Part of a small language model's weights.
Size: 12 layers, width 160, MLP 448 ReGLU, vocabulary 16384, 6.2M parameters.
Each number is 128 + 24 x the weight over the matrix's rms, rounded and kept within 0 to 255. Layers, rows and columns count from 0.

# layer 3 MLP down, 160x448, rms 0.293, rows 125-159, columns 168-223
[[119 132 132 100 123 113 160 133 107 178 108 136  93 136 122 103 108 124 150 113 140 138 136 170 133 121 147 159 107 155 156 137 149 150 122 139 114 171 118 151 121 129 110 134 163 158 158 141 137 126 154 110 128  99 163 141]
 [131 147 138 108  91 152  98 159 111  88 141 119 156 149 158 133 143 132 141 133  90  86 141 131 178 114 155  96 104 118 124 122 116 117 124  87 104 102 155 121 141 126 126 136 151 126 182 147 106 165 154 165 171 120 137 101]
 [133 136 124 135  98 158 106  95  90 138 135 170 101 147 124 125 113 119 110 116 151 131 147 135  96 101  96  93 149 139 114 122 170 135  94 108 150 178 187 132 134 140 140 136 130 103 131 105 109  79  89 105 125 120 131  75]
 [106 126  84 127  94 153 116  83 113 113 144  78 128 135 179 106 156 139 114 143 141 182 123 133 148 118 134 132 181 130 152 152 157 131 144  91 105 122 108  81 127 139 143 137 138 152 131 118 130 120 146  92 124 151 105 115]
 [140 134 137 156  98 133 122 108 106 117 135 116 124 162 144 162 147 119 107 129 154 153 127 142 114 150 162 146 112 124 125  95 144 107 164 110 111 121 128 123 107 119 139 147 103 141 156 166 127 149  74 120 125 160 158 125]
 [124 112 137 127  93 162 157 155 108 116 112 124 134 151 129 142 166 135 106 130  83 196 157 137 127 147 155 121 145 138 134  65 126 123 114 150 129 159 116 108 116 103 102 119 142 154 112 122 133  93 130  93 141 145 147 167]
 [157 138 124 139  92 115 136 148 110 102 163 126 129 128 174 136 153 114 106 131  83 149 151 142 121 139 105 149 162 151  93 124 108 142 106  79 175 114  70 128 115 105 105 192 152 131 169 115 102 107 116 159  75 139 102  62]
 [ 98  68  93 102 129 155 113  90 151 193 117 108  85 118 100 188  89 153 125 114  95 160 185 153 102 108 138 118 135 139 160 152 166 128 141 119 147 144  68 130 132  91  89 123 110 133 126 128 107 146 170  88 128 195 124  89]
 [131 125  75 120 160 130 116 101 151 133 120 114  98 112 131 144  96 125 128 138 173 120 149  87 119 149  83 140 158 186 112  73 187 124 106 143 103 151 139 113 147 196 178 144 125 146 107 118 108  99 158 164 122 142 137 108]
 [146 125 133 100  89 126 138 143 123  94 124 188  68 127 146 130 130 127 152 123 125 104 137 156 135  97  96 146 152 172 131 168  98 150 136 132 141 130  72 138 152 138 118 125 150 136 132 166 122  79 144 118 152 124 113  77]
 [187 128  93  93 151 145  98 122 150 112  98 111 122  76  75 109 155 113 112 117 133  98 145 107 102 126 128 107 124 154 138 171  96 163 130  83 154 120 153 125 104 172 103 156 153 117  90 167 133 106 128 129 122 101 143 154]
 [114 133 111 131 116 125 114 127 141 104 127 114 125 137 132 138 119 130 131 141 147 121 103 143 123 128 120 111 119 134  86 115 116 110 131 136 109  97 158 144 169 128 138 146 134 111 121 124 134 124 138 184 154 126 102 133]
 [170  56 128 115 116  95 140 137 130 110 151 152  85 162 105  87 117  75 126 133 135 134 162 158 152 121 151 150 110 124  86 103 118 148 101 114 119 136  83 146 138 137 130 173 161 126 107 132  95 167 129 169 115 127 119 140]
 [153 103 103 156 146 102 108 124 149 144 143 122 112 102 150  96 144 118 116 114 128 114  80 176  84 110 127 153 153 107 138 129 137 167 142 151 131 117  92 112  91  97 141 120 108 156 109 157 150 129  88  80 106 108 146 131]
 [121 149 139 122 116 186 104 157 138 130 109 178 141 110 116 107 166 125 165 120 165 111 164 132 138 157 111 122 154 129 111  87 124 111 126 151 153  91 120 150 107 150 148  87 113 108 134 126 158 125 111 129 140 111 112 159]
 [130  84 140 185  98 139 104 135 109 125 139 137 159 129 146 139 150 154 120 111 146 150 122 130 127 189 135 110 143 121 135 121 125 144 119  76 115 162  71 130 133 188 126 149 104 148 112 163 103 123 163 107 126  80 133 128]
 [127 180 149 123 158 171 130 117 118 167 115  69 163 114 119 128 137 141 139 101 151 127 158 115 109 112 148 154  66  98 147 150  91 151 115 113  96 125 147 148 114 148 148 104 184 152  89 141 168 171 112 116 127  74 118 129]
 [151 124 108 115 150 152 132 144 101 141 131 128  82 144 107  96 100  91 125 133 115 120 158 107 118 162 113 124 133 128 153 180 116 105 164 120 111  96 148 131 157  98  67 107 132 126 134 101 113 163 150 148 181 108  86 156]
 [145 138 128  74 107 145 104 114 132  92 149 111 123 129 154 105 146 137 133  84 134 151 139 109 160 131 113  93 145 131 114 112 101 130 115 102 117  92 185 155 117 135 146  87 134  98 113 145  90 124 109  86 147 136 118 169]
 [118 132  94 133 114 130 131 142 164 148 132 122 163  99 108 119 159 114 147 120 120 165  81 104 127 115 123 170 161 151 122 125 141 125 126  95 130 180  90 159 139 103 133 170 144 143 137 130 123 107 111  98 119 134 153 124]
 [117  98 107 109 109 148 126 129 162 132 111  95  80  85 105 152 141 116 117 162 145 148 148 110 127 130 142 110 119 147 159 142  90 134 105 128  94 155 134 133 106  89 120 145 117 140 108 144 127 152 117 128 137 103 126 111]
 [133 125 140 147 160  91 149 138 104 120  98 112 153 116 140  76 120  80 131 116 153 105 112 139 147 126 103 112 140 152  91 105 150 116 153 125 105 132 148 123 128 105 135 139 123 171 109 100 119 100 135 143 115  95 135  91]
 [135 120 149 165 108  96 112 123 158 134 141 131 147  80 152 116 121 134 117 138 131 105 136 109 108 147 116 167 149 123 132 131 103 133 168 147 107 165 102 125 103 172 120 155 153 115 114  87 134 148 117 135 148 127 103 154]
 [ 95 119 108 121 155  78 138 141 114 110 103 126 145 110 123  87 117 113 109 153 164 100  90 103 125 109 117 110 123 149 105 147  84 112 135 109 142 152 127 151  88 154 110 100 109 123 122 134 136 168 122 109 124 157 148 156]
 [158 152 116 139 157 125 164 133  91  93 130 135  70 156 154  78 116 128 104 108 115 108 114 111 132 111 140 120 129 124 172 145 152 143 151 115 171 140 133 120 104 134 144 126 136 103  97 102 105 126  73  90 165  66 165 132]
 [162 155 118 126  84 122 154 128 137 109 141 135 104  83 104  86 137 133  85 135 194 138 108 117 168  83 175 136 113  95 130 157 123 181 158 162 109 122 125 113 162 149 144 142 126  98 103 133 110 144 129  83 143  81 144 154]
 [142 137 104 165 144 138  97 144  98 138 111 104 130  89 146  84 118 114  91 105 121 129 127 157 150 120  82 109 148 161  96 165 148 124 129 137 193 183 138 139 121 121 119 104 136 129 124 113  75 102 169 150 115 147 117  80]
 [101 138 129  83 166 109  92 112 116 119 155 119 123 149 102 115 118 154 151 118 128 140  93  89 128  99 186  84 103 173 118 172 110 137 133  84 106 143 135 127 155  88 139 144 142  99 107 106 144 120 177 142 151 106 190 126]
 [121 117 131 131 126 166 134 112 124 115  91 103 137 130 100 153 172 148 123 131  93 154 145 147 115 149 169 155 132 139 162 150 171 121 141 126 114 105 154 154 107 129 110 115 152 125 113 170 134 154 127  80 120 133 135 174]
 [136 144 112  73 115 109 153 162 123  96 115 141 125 121 128 171 126 186 138 115  95 135  98 135 192 117 126 114 126  93 141 126 149 126 160 133 137 195  52 180 138 106  83 110 157 114 162 138 130 142 124 138 143 107 107  97]
 [124 141 126 165 108 132 160 106 121 129 120 113 146  94 120 143 122 108 176  99 106 132 118 115 161 172 125 127 119 107 125 144 125 134 124 148 136  89 165 146 133 126  95 141 125 113 135 106 111 124 142 115 104 129 131 143]
 [154 106 116 106 138 122 146 146  91 147 145 136 128 101  92 108 142 129 102 111 115 128 146 170 145 121 146 121 125 125 108 133 133  97 117 129 148 120  96 103 121 102 164 128 122  98 148 129 120 118 125 142 194 106 115 110]
 [133  96 165  98 121  95 166 128 140 142 158 104 132 106 104 108 118  94 120 113 142 124 155  88 143 101 148 129 153 180 127 123 102 143 132 133 136 114 167 114 133 110 106 106  96 134  97 148 139 151 112 136 110 130 144 119]
 [133 139 123 107 116 145 129 119 141 112 156 132 131 167 124 121 132 140 128 137 116 111 151 181 122 106 101  93 124 106 120 135 136 120 148 104 134  96 124 160 130  90 102 109 145 138 108 120 119 151 106 142 164 145  98 102]
 [112 167 130 159 112 124 128 130 126 118  94 104  99 159 101 111 127 106  99 129 119 114 133 119  85 137  86 116 136 132 147 130 131 105 129 155 109 144 170 115 145 120 124 112  69 125 160  69 104 130 150 134 129 101 119 122]]